Weights of a small GPT-style language model, trained from scratch on English Wikipedia: 13 layers, tied embeddings.
Each number is 500 + 40 x the weight over its row's rms, rounded and kept within 0 to 999. Layers, rows and columns count from 0. Numbers have three digits each. The size before them is the row's rms in percent of the matrix's.

# layer 5 attention query, 64x64, rms 0.115, rows 0-63, columns 0-63
104:479538510520545438431569502447487549436522503507518518479529559510493490487485472490519524548461511546557474455489374549532500521564489527494407492533451550477557557521506522523461536444496477
089:465490563476516522489564471503502536461532456473529490504537533502547476542504498492523452490541575463482430474481458412493620571574536518510494544528457519393468514466502493494458524493484523
101:502509568445432508536466478514462555497522436447523503494506486536559476537436559511506477473507513475475462558460518449528614570515566460499559545507459479487430487456482534481457505480439497
091:516431471475487544452602477509477539414521512500510468500541474559537522455501539499497517554475454584489550505563492498517523535514470513471445508502421568422566475468494564457484533491477483
110:547511463564549456468527427442503470491497548530537548503465506473489507412491417528524534542470476537532546391529554524450424479482467518497488465445522514561523503538502490503482495438525451
097:565500496567531412511489517494537480558456489534459552531451517462444483520463426509510551477488518502540516432485492575446405423471464507510497485457566482575514545521511488533491476529539497
104:482463478503553504425531455445508500462518540458506494484423575540539557413457521473497502583435486489543555467594488502488483476470484502505454462419484507489538488532450486527563534521530499
075:489482397519535554425440492516556535545550486497520506492418494465516519400567521475474513538443453500514537496542509495498406529438565559485477501534465468461545490508502505514455512501524488
077:488475446561532473515514528556480499511481485512548526504545428491489534435389507542466545510470437521466515429453509481497560476513445480526436539539433525503576477526442516481459471465456549
079:461483482475525502470507530449443480481534492497485442500475561522523437431518492576469443585413449550462550506504533469486467467501535468524469544490515551517581561509432474485510563500550464
100:510523499489582496453552493552492609492486465510527483452490406487554451526530493510475534474490568404490476541474496501575503518522546549532486486592504521446501504472456471504495538467544549
110:527519495452532509474470436445499486543469526476457483495455565469552519508579475461516406515497553487451484532566464510491477479457545478442567400452529477512481504460496523413558503511523533
101:560466564434485532504504513467495439503479556516489512573481445427469547520465448490492531437581486522554572468466507522477535512526443472510490461501520542576471486467517495502528496564408542
099:457498514549483484527468491459436503488469459458453415600552424593528454500434546490455490506481473555515464527490456477448533534499531470519542565562519497453513489516512443460450502495484507
103:471547506477562525496466418478546521502428491458535479435458532485558486459537498465478469502402491463493504525489517510532527511491534516502574442466520531498480486466500407409559584481466502
109:470499511514447436565512496576568459617504477482476509533442481503497532527496532530511498476481572502520479506498555465477567538548518563491505608486454472541521490529533554479525499463457559
116:476472490470518490568415487510532469534493447567505462532420492513512481527500502464494539469578509393497507544469546506450562541507545526536503497511544456525494449475480481536507417564478579
126:496532534450468477533383537515489503539487422463512505518458492472546466573519521463505495476567528472509476559468569457490549552496582483572558515484523472517523485425474496476489505539427522
098:509510528504532481548377466554492456575510502544498489498423497457477487539453532486504502436510558433462468546492565492445522483457526507554530509504572426554476506541514485532502441487477552
111:442523534441455549517463497515492543492498474441545518492520482525524477534484584498555448472538536469448453522521495471544622543483575477455536523481405483424491475468493538463496509488487458
092:473477472424465533469549486527472549453503464501498495512562448561532501522502550463452506528489469536484539537511517440567580547490532469467520523531397544397528465497474506462485563455504472
097:530442421506567517470536465439484468446444518549482463497474476459498585433544467481478510568513452587493528507514520546462465491438454471506493446462494588570521472522502513467492506489534515
083:406478483537459494427474538521470509493526528515491451490587522490531483469571470532420535479451502511436554524498421446538531553541494519449525496505427461415462503483461520519531488467468497
118:481486481436423552497509491537502546443535480482524446484546497527578507537549574503510505485519501511482500542521518477552582596520583486470533535483390510449507476480498554469471558492493494
126:499593574403440595528508492507456516473544457501487504515565534533535439512488535536478444432517509474460435555483487506540582504531540474537493515540470451454454490491497476491533527499491510
109:438488534479490526450448511456483460471527533432552548507431436512522477448498470524552538574449433506534560478461525502504546489460468518541504460452561508523545498460437415465483496500461446
085:482479552492488472464466489455475464476484494494470527479645552530529454475547496457585502436495469528447497506465440498490537485580563535504517456548522521493441541465462536473514483477516573
086:507534502532472537471508500466529453536545484567488601474513551574445485524466455526505483480496467539469518527470456553541538441531494384549443487468544494478465535486461520461470411485535480
093:536492537485468475560462470437441498502435550568502478515523549484467452495430530583525511440536531556501533447551478428490541517512483482431576482511514542502484495552487515462514543476462581
093:487511518517427485484463484521477496561452498498483535514453555590524502555488502456478487525453530450543507585473495485497500488509469431529512439410523481467436566464462514429420493515566466
099:454502573431458474544478525457578466555512536488469462521481545457470429489525489474507484447497471490570517472511481470485442516535540565495451462484509519552503520440503498492627519538485569
096:518519537523463476436475428460497516539553503520465559475576516536500451580465525523526480450543488443566498495488561599529498538492484471459520474531513508446400533489545503468446530487460486
054:524541490514488504543491572409466577493469425511510487525546523461544464449495426501523476578504559501464507482447466468535482552437553524493454546568526512526449508489549509465544526480503427
054:480517536503477496504487582405466531455489416448512535486478523506517522496511456463505544506575438488455492550501503521407539523501515511493479523568552481483547483458488436483563506592435528
059:557484524502447471569457578501451511416519495459497542503412540474500520554504492532547492496549529471526459503510536439491598493495528440513557556509516447498456464437507510460508448556533514
066:440466511457459595459549526498463534455471461511557480480569525492544548476439525481488499540439513478472478506483532506565532514509463518435450510527455562509480398483510449463563514460438490
064:522499519479461552488515456478511489530485547510503506486583473508569489479469485581393509467487596521453528542570486563501484428569543496445478475449477535504465472468544461482539528468470462
071:548487464537574454455529557524507449505479488539455454494455463537422508461460480516504497533462455503564525509427479527472458408455469507533448424550539490478534552497480477552439441488505511
089:411532532414506484513487455534484533428539506458520537542537493442512500545485525484477492569499480527515500438434494469534517510518500450482456545502496570431434430540473498526516553447511585
082:497513506424440669493499507514540491452541505490520457460495433557483459538517541439499495535516497502510510494522530572516501478496545508424475517520455549452451449513457447484476489476533511
106:541536517490462494539573534496519471468472481456532494489503507386552540501467480500508498505487497464465543405552502464517520610538451528467518547541520538557511455522458480499552596511481539
141:454530518476471507478548507502520558498530521506554468494560510518485445509470547568571436450450527500462458451513475446594552543507524467474470574495483471478519509520490486494471540399410480
112:474521485564560498497480464547573606503479520486489478434484441534495469550435482425478518529445538470496427463469477490463525534517494527511474551544507478467551531502530506571424443444509507
100:430456482487440469525537561511415451479503538579553524512520427463517485513464525514552480583584497494481541534451511470525518526503503503539516436484516485536474529418443436460501517461471515
106:504457486453458452528549556482454435494521522491507572529511470418545550479509457444488532469550476550575555510569487489474555499514492446533495504483486527554519458467466520472550595525438530
134:435442551531511488545503464460435448466467470475447498535530451579520449462498500524457531481550467577531513570461513539489479411480537483529523489569526533425486528499473463520512467575517480
120:547458512561497451480448368478512466532416521536475504480510541515520525535465525506471504438543518460509453538519552530520493484468481489513606433443575472525454526459514458486523495519512472
095:446480490538485458585445543453566468537475453516574513543507500453464540532536482588556487540552528488490492406552479469492543544448547465522476525472473456483506488516474540538529479444477546
073:520509457500499513501406517560560477473524456468535449450512481486431473535534482460655484515516504421516497515499469512522500530488529522508492547492513484480492465538476522479480451598538572
067:511512438534492480527371524580479396493512500478497440517487526491422501533552470500575455522484529473526460570532479480540514515520512466536554500488504423496554512516449506451469453517500495
069:557524463500508497487429439606488482564547532490522475492424459492401529545508492534517521492562499508544501548495533513474482470516514455565510512478508408519553512533456512519445426506547528
081:487471513440432555537513525447513511429447424434536477541483528526531498519530593472551495459512464488470468516470550498505578544478512486446568569514487498494476435491486550442543519506491557
093:475462532417421551528474531482480519441542507484547528526524505482543521531530532519478497466497485548491518461545519454559579537539496466432477550541495527464460408440524494486572570456457487
100:437427541431443523479558547542413463475533490481491451457533485453527538507497541522470505456512530549510529496492514492544530521523506454485446515491469562496537395463512508487576576453469531
117:471482515449445527533513585478483497450545511525577557489566513495565445523521528546520480438505512574451496483528491425494535575514494483420524540492499497472503499480521496440505567448416497
127:484468553402439534486453526470467539408522497490523516535530504526548496548569582566503469463511475547498527474498491499540533560484496466455535513540485500458479428521539500416498529512420523
118:489567515515524530542427471472529526495527523502424470508442546540569416449440466460498503486446530516435466521531446514458540469525568527544455484518507417506494547489547528494579484471529475
091:468442551550534474469407435474521519493437497491466527469519486565509478472469480458484546497434495512506484583448490469494495404448494419501478517455568519451494505488498486453492404523494481
143:607536515505482490588476455395494520512409461526446491513498561496525513461479450466523488524459482521456482475455462414487522510526521505495539456471575463554471556477452501482539498513523524
120:548504508470410476514503543474418511467482482526502434555581507540512490500491515557558454484509480545446512438523474461573553507538506419496462521513490545507485522518412506490455497454418531
123:568546549548469498527549402487466536503425493515546506492534493563480464469451476467554475517477514499488494459481418464526491534489517546540573504493515527513431583505426503540442561524512527
105:523469529548494443517447447504503483532439493526499453505540460566578541520456435517484528544435506502491411473461510371483468474464514493495514470419494445488458552505489533480484460488507462
102:437531502527489502604435503476462451567505479505511532561473515482460429478561493475545474544513455536530509547447436558456543495494540489579422502523522424475480507467496541519524481492543537
115:544553552519509498522491462474570514544515476510538466465436493464497447540578488544524494407456510474541463466530523504518443591451514455532489523516452522502526520530547534569475546522424435
# layer 5 attention key, 32x64, rms 0.115, rows 0-31, columns 0-63
082:498477418530487437454477451543474555463477479501428496494512519581500484569428489516450577536488447487602574518533460467534472537464489495527466509540453506513517534574506528475506526536490515
093:496520476449554485467435461474502502539527555496427543442496540562494484541445522481450468495496488475549573511500473519499438517465499542481526486477565488516438606516588442494518515538540435
090:505490480418593552478453549468553581529552494484531487524428540485522458432517492504507383492441460476505515476488510513477477474437503473481527471527532472529553540538546460477566539504512492
060:528475481505572517482515490530543510531556463510500426489540500515489453426522468478516436501484482420596531453479498494482439440490566475599455492505468497551555514537505511495446537546472434
078:458521532510473459529456422548476386494442480496481475560509447530484541512497543536512515529509477483534438515437507440539522490477505463562476493508452550490522457470405571534424502468512523
077:490532492563428466538525437530509506504441470538459487533502415522402514514498467499523547527589512475557457504527541482546496506491442430546454509470441508448457506486481532533411482526495525
123:518416517556497525451473513556447476508516494494534484536536546542544460483536499516454522487504538502414462502522514459413501424552572519494486507523462441525603498499463542497406511531519515
135:567499491450552533481472542493478510473470459440449528473505535564634460497542516540456445507483505473425470548454508485448492509521524526505577504505512482453526460475494545414458513549506467
115:479496490432513498492503545434566493492587501449482480522533508434574544450499511485452468532510506504468490526479463437442466542499534541460592489477524440468486481577483487445600498538476503
103:507408513527492481578516520486489420508503462479516489466488485455563538463552452500563536512502490514536591495486456525478525514527522526470519570398507539538505405551446531464508533458468489
111:593526423514503449515499469500412557545546482466494513484465496483530532499455429487523522457493549522456461482584445575495534476571520422539495572491520486499465547552487514466516520504515531
107:525437527468487496464518502499498563487509536494484527462504479535449439490526518536526528527554441397517557472458564534539485510510510597510446463514504451544463473432430490521432474465422501
104:412459417474525511503477467446547458463507456500474537499512503540432495502514554538500457541508449471484523472492477503493484542472395541501499444592480446478487565463491444577527445498485472
117:517507531519569518520435461546523568505426536543519499539448463556473468522541457487538509446502532544517466469524525516539439460426487532465515444505521476475568518502553538589499563551521561
116:523534505477512533409488516465475560502548566543464610521556452505424447505494483420499536479545492483493553503525568473505511466452511498565482458492516518544510536490431539515455511509542433
106:501483504497527406542530498438550477452573537468471483470481474413514609455456520524541435486489480602446492476440479512516566502513503497510546449519534501481446519500539472521459469496515512
098:477506538488488504489473540484451517523590522538534618524494553445545529504437485530479406535468502501505448448515494525455510503527539486479547496537531467525462545444572431481484572518511451
088:497459535487574547517454518466499516536526538468488553469450523458487539420479515553485383483423500521496491464486497524474517477480544511451552423500564492567506537462516415483562474484480527
058:498533522460475456512498485562558588521500564494502429462534460470456521497490566547541529493457539592451470539492552521572486533508521463500535503547509584427463527527522470463531443478489518
100:564461540453550601533450571462537532545553525462506459482457564505550468477464510498457429489429511505437500499479546518459490438507551506473519481543533460511559534519509463471522516574516497
103:548454506439588545528446566525500491531551473456492478473470537480543493498536541493518405472407493500457492514478502479425497507491516532476568507524556467490554516498516460473536506565505399
093:490545498568541494456527445565492424509533424559439497522478557518504504532525485503536529430440494498492508456499543510495466470570568512546474429484519418554446506473447518478487448468500456
075:502463529457481530541529563505547454506477451467504475425542534478542528482544515519556496514490451418478543507544471526446482505519569588466596551458475494487516426539511453496496472458429507
095:492443547487546562471493560516516489528536495434521439457482553505618518481539505508489452461487470498521483486497489530441505524570599577464513509484531495556546445533487451453502540483493556
084:559463471417469503595463537429417459553525484452508484539451480481487465523460505520532491492539505545470512556450533518477491556434470435530560514522530468498521505453540503426544451515530500
111:455478478518509523545395449557546466530482542546484539518503452501498489529460433464497554534485482465484585438576534511478499478525443416509443511487476546513442498541497572489485563533505485
108:524525474437459532530493465451568549450489469504499522601446452512481480514431495466484481487545476521504518520466625417549507500468482486523507464518504514518450504461453487413520500528564542
110:492457609470514551615502491475491468475461491431516504528485467484561540488515522545522531497536399521614550470498490470493493558499495581537477503515475514517471483483484487521542549523492529
115:546499499456486572548488510436484597456525542518465460564469519491449497446489542411499493531535516605525533483510488544517499479462470500523471491540462527459507402525429476530515534497523544
099:461608545479566525548451453478521544475577509550581477538482486526530510455421457467506541466532489538516503432475549490487509473507535458533488514538488533425459497403480494490490538517482495
095:461404414482476453482511483492459495488466423485517499491479457522475470472482530524509430520528473531475529504468547534577525459489394497521476454462426533513513558502568482506413454524504477
104:419554534503485478470469450515400454485505532489478457555496535533588495470514458443557535455494500555480458497482426518538539451449556444565472494466542542495466501532460480505542526489514552
# layer 5 attention value, 32x64, rms 0.081, rows 0-31, columns 0-63
105:495510507474496480536514458489499502446526489614534489475535449557493501523509496569553554509529467531474433447495485514570477564520451476461520534506533592457479556553470502446513520434548569
098:460518445485446554433486495521516502519511448536522486492461524460493427482600468445552577499514422479550528484539543524493563535470474552518541535434477497504565489545451440521515445474497511
089:526540501525488570510550484517571525479490544412455541552436400535498498473537507456466483473474521532527523548482519490522456533557515542520512576545447573514493474502460522544494461545452571
096:470512527463464486526502531484429553504455425419492511534483498486526533523519495454482562570517549441423436557539428536549498544497488514545541495483514517560511549520451579470474520501435505
107:534598527485480518472469541537472545508552481594446540493479531503502545515471556421489479483479504496543423522493463496467512556405425524550501504472431484496570469520470487509520548482515548
092:547522459507481471468511494491477529502413510567466512530529517507541506485475549543471406530502406433564448508484543560494501565543525547530451555529485454542514516486495528568494496571560495
114:455527529523491549541543554480453444456504513542527420469486538451510440528511531459521518488517543428487461475432520502463585477513482534452524424515485522492517443428495497504482430580457546
106:479488420490510515528448477549469460486448457493520616505495561514435526569518520474485456440455430543470536528493564535499516511553484519513472496472563536506454487532461533514479532469586450
095:446497527466475494469558504458519500455435575474518542447518552497525462484567466445538523507513536526476450540479512455420511483446413526507560542474491474521472580558540583538484489489487469
091:518482469524522456524471534535475480399496456521596511458472526562477468459481541549431503498459447482453477488463463479484546440508469525442412538506532547526567494514441447551526472485476473
094:482538548511419482525498463461547527452505534502469506549485453516464393500566503507537480401581483545536512481518490420490514541494504495452486496498478577467492495482585544471514557505550489
103:541465461467544478505548537558421505571457545504498463424485531554496515437571466432395493491518548513533515498489481517502458473496460526489462527474560547552467538508492523513532452521571534
115:509484436473487500535486520521435536503471455477446522496538467549514518571421466421537511480499574552518434541514501539509464551585503450503488465462546504465522552551485567411506514469519512
093:501528524495567489538434467615530505491492433484554508544534508515497559518505541549489463533422423469488518492460533510526523446503490419479512523520524509497461545418529519465455535461417506
112:577536423509495533434491549523468516484426446576530492451438497467521501583491506468585507505473469525570514515468444459480483487505526468487539555527466530463483467482483485470479450430492430
099:449494483496520441480461465536512520450488444444462481568459438568502486467501532503454489509444445541535556524435453418505544535488453465524516523540575568463486538466477462471492478541432528
092:522453545489422538475487424570527534505388535531434521517443528563516549461491451451466541496483432487454498535540517474526517482471525504516492483467457510481474470523476560479510561473442569
097:427449438494450518508433520541546523488403488544433493528550561522550441490497589491458525479500510464517451581438510452536488531496451479570477468500510488536455537515494477462528520465495507
096:501469458509464541521468452412432494557540539526542553486552527524537471508425480508491555473468482513534552495512517564511565433524491466504454505513480496546581471539406446490495529459562512
101:580458535502533509550444467522545541505553479437478519442551519508467493477475480537529487467517574556493440473442441539500538406554531569549475500476481469524497471479499468568432480501518546
108:546531526507526547532494476470470489474460513503420508400469528505530444565471500480541552524484465517504536562417483562532507569469454522556519486475469428567438479481531521510531561446484476
090:439456577484573496510509462502542445439419468520516488478485515539511443453443475555476498484462515474505412444527538445582478433528509458480485458525467522534522514465517552517519515577475506
099:581511462531437494469548487497494454534460471518448535555464514553605505513509514484524454492484457511505460571522531500540461473476536585440496479493483561511516537560433468528522439580520489
102:463494507502511475467530541538450451467506534439576570491479559458480495548531490535475567484546451561431503518499524499442543503515508491552502485614445399539467472550483530526493518496525503
109:528474520540452493525507524556557532435508606533430520481447505444551507530447567469519482464496516441474557479500502485565485517542499480492547454543436527458496433531475542537501462495443564
092:514554584486468505497507481483544468559489440525499504500469502450535543527494440538501505488471475494499528459562467467494535573419549507452432419483404424505465548472511554512473530442510486
118:484480530471561478485523535506454460588566447576534560458549471469514494479502496499520521524504476479537518490394447506531557504432544493570501552545514471508440496429531499517493483469544431
094:429556512493511454517483554480520503463461516419537501592450523519540491445466482468458572455500447480521468492430494526537456480450485541530468535562497481537513439547559551453497458441532472
106:536451444486508484503440480543536512474527474544431543498493471460554526488501574506561512574525582514489527505549479475504459546462540493583538488443531520498572483555521510474493482517577413
099:458559448481480471544478476513504482491526413506420466502526453495505541495502483492475513560470430522459547524476454566480474490513514462527555457565466500515549554538499609439466561493551457
088:501577462518490554497462506479518501499531486433495516487383474470521500478530463518392504469526462469477514464457435500504501473499456520467543426498487426537464456553477483406525516541558522
091:492498481523477522468490512462445496480488562531493529445500565527474532508462477451486489527438449513460455591440401517481509479552435453475509476572464460426439541494490478468519489535417480
# layer 5 attention output (transposed), 64x64, rms 0.0779, rows 0-63, columns 0-63
118:548416489467507437583527463447491538482529530416527484466513465559518529482468548590518532479554467506470518469510538505538445507510457528500433540475469577445454505540474495471470542526542537
103:549454488491504529478522424478539555581502433488529464502483532465550458500503502532593448535500513499529559461543548499454549515511537559549476484528468456431485469536439445531453498545567526
085:518450486451503558555511515570503445469456508504498482522526510532459494472486472497493420531427450592478474536564569440546538583457499497498530511550524469515505454555538459443442515476497537
119:446466501422443444527483504451483657510498496537555498509573510477538530526526510514532494572475444524477494505478524519514497560502484433554438554478488492479480532539542492531537547539508487
108:582439581394533457480475513537452527522559517510515549500492571445457476535481478456482505510464510449560518515513496524497473462526482446536505579506506467498540451564527473449524576535518492
095:518510486469522505426497520505525510459444505444503551510442583506445537482446484447521467482453559513479552527432524552535478404472447514507501599537540467491532495450463558460534468492462495
124:520433528522431518411540491516430493466472550635529501440544464449500506474511502462515481511480517534556514487530509511580545565495523526471451474521486556437531438491473501516472511489459514
119:476595463522508473484550541495458512462520497447453493505469546521436527586503535446465446507442436503466510572441476537450497432579459495485556576538468492509505553519504457502522500524482488
121:441515441404490540429493463535435539557537552579518529439450494481529488521544547461517542512513536465463443511505501492518516458531448478511488506489521506497528499468551591564557568503518501
100:507573480611553498493456578537501454516471461500472526530484531571518503494506536418508488478480489469491491521485394511480495546537552491440460511492561475493598518496481503449484423510507502
110:517429483412423446524524423465497495492507512511547490441464395488487486473469521591490532466564480533507494468553562464543504461475472540487490499526470549505451428511518482494489548450537478
116:437551484453541528469468575468493474545502519493429533469443560570492464516507482484481496493467541404483505547494448475477496467550505445459556554455589469518524566533439553507491496503508527
120:469532497413465459516513516470448562457546554433464488460488506525453555557476506540462521509476455518475517554510488520542481467515412447543528594496441548497489535541523539500581550528494484
101:430534570565567481574479498523449504421489468452549473518539481467452614559542516496444538499484458504484476511433508551505503523560508514451479521515499503522517516453460457428494480522511471
113:525475464477489493441516464489450525487505525468553471488458521509469479543481525519546485482461483532550619563553495481422440516528485466563598518590488469515513489491411490458534509466474485
102:465499525512488492576480508524557507474495475461536442512537480552502511464498504555557509454428383509455463497518510514502482524506486543442494539527557498534469501505447384424463505546557456
091:510475493393498499461496390517437565483455457495568492483570546521483539475502531470482534561521413473492561523435514468501552527473495480536463520520480462524452478545533465473499529535538546
105:515524522504471553485491461504503537506486488493529493471479521525487586543420565406465524471473391501472485496463531492486535483537414538472455488473499480534520548541465432437536535558552444
091:561537466632522540517499485588506521437515376436502498483524515510534561498467511464488497546496518567512555551480473544449505451525522524511478514540490503450471527515500469527519460513488550
115:463444504543502471469509548526423438493455450519413542508540565534457527517516479429410477509505485513468453556471470482594495467477486442517544539484453537466495513514538537566448503485490520
121:543494546439542494462520453556442510499505473549520519465532498454519492492447456469465546527440462495467543529487503557496499513550446493501454492537481418546472556636502534499471576467512538
103:443587506533522563509452447550501481510432497505515532475506438513553516439542521471453572487475449494534463441466458458549503604475540544494455481474519572497528492473528539454445497485483516
103:601560463519458527475541520477561488482466494498468481523514587610499508492505468427562441532480540562520533552450471448502513490462504487473518605528541499480508466492484515465502477523467536
117:497498518570484512457501554559436511513493480562508528501527515428516453528520530399524478529501497519511451507464475544460542491518480502521522409543463494487449543458576554570521459466420556
124:551406522508461501463510480533496461400516565543534490515547482557435505493452518474477492514480462544493500459502594483531485515442489515509474384555446503523486457509494457496448475465441501
100:549452515393507508490510429472492514476508438529568519494540430407573481446522443498516519561558502494540512469486519487490485571462533489479457452511468562484455451520552494542544487479488529
108:457483554558526526480481526461466560571537414514508515467513477444557422491505498496538558512427544490562488485511504549452476533573534524476468449470462555452524502466419470534463501490533536
095:463551498448471419473438446451454507480523503511558505524420508469534489495490508418501559503439549478542383493473514483500498509525453481511472481443509454499538474475541587525526462450481540
105:490521460539490461522448537444557529537566564483479481555444579562540451548513555518470493481508530474501466439497488516434471464492501477622555495487473474538506540504517470517509545508500418
110:512539460504478426533517543488495608450531522460578497508463462465558495497560486516479555545432492532516476453429489531412477471522443471555481530482484509535449509489570507478507540522440473
086:564425487432515438490556505511553521499483490524586490517463517468513467434532392503572479539488527497564468461462523479441492437429491487472516498469523429545437505505539486488510467492513480
094:535558534501520581470541543602472516455462510507511534471575520523451507503463465387523527480440460513464528532492510474481481502482482442427472497472518475527501531487491522401577536506470504
091:441462473456553503521540399500503470509456513457553544500416469470486521518518522527542563497507395491535503466473545516514463484451479507494490559518481449506520401517491520567524543511428538
103:468534551528582526531555433475507536476464506451506542497474497541606557499503535500521541490414472545523496494480508483520434493537509475502473561551493464428537466536518518452469605500509543
094:483508514472514438463512441453543541514408523533497417491500550543487470469518520480519492553508484434457401469483549454470537480494438458496497470503506505570509543478562542517421494493556434
080:494469508495479442485466506447555451484523596489569495499416563420523548546488471537563554426524488478481479490563521567504529477453533465544508466489521449535543462491482466451459476535508478
100:467485433429534406524489515493549465528456521425545504505451433507566515503473536505574497545495484497475511496470500508552467534428461470486415394555443515511518548478520501505525522498513521
096:452443539445544520552511501563446457537462499511523508513444491489601531490570568521516458482526510450572427533519514504495511545514467461444480565541480525571524523515497481516524467458576531
092:514525474540478561498469522454540491500489518463481587505548585470522522472494498559449526383467523518480522524458500487529496517480563484533514578462541457436489504560479517439515403550505505
091:548535499471524532552499471563478423477472488519529558491418434550445474492520494482504577558444471562587478501463475441471466544515450485479506519441528500451438462500533530527491503435476523
064:551460496397462514449459512410450464502520496576499473466587556516526520510460517458498522447422490481482499498525517429473484549568493471443482514527486454474521466575501459471500453513525474
082:505575431557487481556471526423500495488424519537528539465504508572566489459502469453547501505438479593476522525467500471506423536532528468450445474510557532436545507500496455493535547525498500
096:528444494428534534494489402529473464521474501470554545480515515465482523483523528519405525476536493452525494453440585447475511524459494532459476578488450457528421444538556502517487544495545513
098:502514558482464500459520565416509498541492532532454516488465503541444406510480456541537462477460453501464443518540453430528478448496581444518543467528572532523458518503476522527527440446461476
091:467467491433443469434441489528560495496606529525501516481475503421445497562498463531440547490562504465495519514520492546523518478451519510587517484471521474448428490504458491571521493524453443
079:497523376549517556531473494532516430488482509517453525536417498483431526522482551460532488462506420505539526490528390531491516563530456483508510452491450486509512461444495517496453544543477526
099:489489421500511521496519507498548521485559516553469532438394417454526529509504496473506509513494478473494548495429503540459509552512496541476525493456480492390568482471457497520569566581521517
102:484553473583515464542546508478511513477432513508507446492488434578493506479528521513519463577430440503455485488474513465465498528549446512487434414536471525492445525417558543464480561486481509
094:476517478438523459498473447473556478467545520462482449520411527462577564460523509474535516481519465470506532525515495428496495490415550384535513463463523562520476532521537515508456548479460455
089:498541540548470465479491561513447505487501575522521568482547450573573493499525476562533487474495516528498423523554559465496419494522471489570450463538469474539483502438524546503553570483540487
093:502572487536486506529516477547536514484462443486508539534473439505544535454516518451543546583481464560503533565472476449526447440494527507483480529499567583380535508507480517509550502492464556
098:497488503514507537480486558477491490492521449510520532503524566476472449526530482470490525484614573463551474487584522541440505498478549525477571484491566487508556559426528546468438438502547449
087:545515467522444483512481569514433560485496545522567553510407444480468464450501506442582536503492469498503458481475502588499514442515449553493535516577480548519551520436482560520488507514494507
080:491556466452443485530478538523437559522511542509549518519497500545505544459500504493493489505509512577484447540539540554539481472537420430499459527494512523581483524495407429540507509565487412
099:499477512538473459464464455503440518544543519508495467452478505477572479522495483532555408498478474527512414514583498475546547503484539408509455465444483520513496559541454432464506492485575444
078:427503518408505516497523538451516461458482505577505510456577520541516457512541497482494480509532516476486482480406534408471507463464458500515542584405545469465461512497519523498451482443534520
083:491484506450488436513470413441575481474517527495513448484469543492493494518453498554506503472533507441466470491501569516482503516426471468550496486412446416586529530481490521521465485458495404
094:536512419427538505507472458550497437513594489442523508533421523433509560486485605506478472466569522449519490509506495541506490491459497503516508547459474433571459454518525499498467538534516485
120:514537527550536510496580573534473496530526495514494487477400400505448482501499496494509467554502475467556503493493473583476497510554496549440533493554514536532537495436455578528512457500545575
087:500465480480531549450544500473468513485412511519549531444545511522506438522612451540457500496525497437467439552498589501559509520445503484481504471574535472491506548527524520503457552545558487
106:516473578531465412487525528518486484499522552474535466429495459495519454548465486504508482547456529511511507471563529573479532559485494560547529425503435484554534513399449509463523530451521446
086:563493521458526479461466509534508357556551471533516503495437502446513491516493536477520434555461399416531478501560517477530585548505474497506497519503494504454484486468496500461538513523462478
087:518538500573551509469504523429466508456456465488475587493556540530517476488536508532499509500457460523495412514434509454536471464427517481549535491463494478475489525526573553406449505436454461
088:511547454547424475525484584466523537455549438587427443520510464536464494495483479463543475542500474524490553478465463450487534470542493504472478442462534565427491563501509482508536476510421495
# layer 5 MLP gate, 128x64, rms 0.11, rows 0-7, columns 0-63
100:510438424535431506528523536519492462512447369512483512516517545499508614520495425552541474502531491561495521511468555504496480479506463509468498500526486465529525491435542490450507423527465459
118:542519447569462487555514503494542572502528451518440463579499516441531479476549500493525508491477542554566576522472528545456508471489505502534375515455464437505482538490564506519484482555476513
106:553472492559483458499491546468547446491488402531443493523533454526498493483424483376482431560519524510550443469474507501451509462468502500583492518485518453460556541559500542483499497499476508
104:527561472614504432502472539558501494508404465521547565553451476464501528527461489479458526488538518467552466464535505490421479509480513419484478465535551454519543498474537446514467462536507525
105:481452505553497437552545445517577491522570494491518502512580431495541515428461473525483537537482555489515520500523451534461522531423523540555466467573383521461505501477487500516494475532475500
093:522539493543569506526542519468500411538608476495530462511533497540479486517526466502499472502526528394500480515476446485424440499536499460523447555496456538440465453505467543518574513545503547
104:490413479492491440560529510469533465542521467566493513546449437477487538495508485450540564494524518510566483564485497406449467427494494491558480483490492447573531547473508522533537440556466518
106:543448485519514419539481591533475512577495411541428519492493454475475581465512444548462594526474571501570517530494554481482484435538478518515494501488503467461499475541504480495477525481491494
# layer 5 MLP up, 128x64, rms 0.101, rows 0-6, columns 0-63
102:514541537533498557518494500480610449451475448619516563532515437499503482505508458525445509483512502502500539505492581534546468478486534559474454389494493514527482468526525544554508467467491509
118:432496518501442502531493533450491524477438507467431531581561568460502489436466532511469542539415455476485502567427508501447576427527456518526527549481510471473533494533503474524526509507496444
097:436537477531561463471472539518501457521503493466578447423478512534513504479467497535491500493463544480542524557434469482520532410511524525488505437416566576433481501447549539512466485489504442
102:495562522513494493485477535519437542505494596453558502498481558499599486436499569497510509502561462471541473478585501479469506503479480503440528427488509455531504433493518466466488555487538407
096:508481415500523463560542452509561496382496536452493455555569496487464462460554536471462486442533517535517516508450473513507483503516483464414508527538488515419505458507481545422534477503466523
089:553481491590533469507460438494502450541479488490446442583513486482522568549547504512451537494564493543533507527457409475526486540484488464529513498453485436418557457519511516562560512516498496
105:492520557586514447479494513460489515482458504498525449463538525537439515499548499569498483548454536514563458444531480542555488597512492557441427498426503507447479543541511522493440493453536464
# layer 5 MLP down (transposed), 128x64, rms 0.0904, rows 0-6, columns 0-63
104:489522466411503540545562488523528564452475399431492468550516549510574544444549499521462519458466498510444463488525488564495569458516417521483495464521508485493499505544417486503498475489480531
112:530506531462525525577483555504528442465515512477481486570483533475518493430478554479433469554507464488509434583507553475554588521544533485507518447497491506427526505472486573559430479459488476
098:506523569493501462477477472467585547524477563439426478440500515509518516488491532479485457492510509470534515477511464553514449495399506535506505525469393484519506514525556424450500562558482573
103:461527592528473569497509509485468509487578506467547505447541525539550501572463544507509506449504416464446470513523511448492519548485538600533537511536502464507457480444444499464495537473473423
100:568512541535525489449479540474417482485481575489455474489473546434483441566515456479527476472509556504505494528509519487512497499517399441495529507439521495553560500524455521473540527560420424
092:476495509456519528411480500507510451467622516480497500505556465552509470514508555460555470497518548479481472480488531464539457576554516447437473490476490549597450456561526500500509569517527507
099:541486495509469454492533505483468409523416516564535469555483488507499614492498473500508503541547534425489527494442534520514383473512543476531457515467534477501569571502500464520518487520530450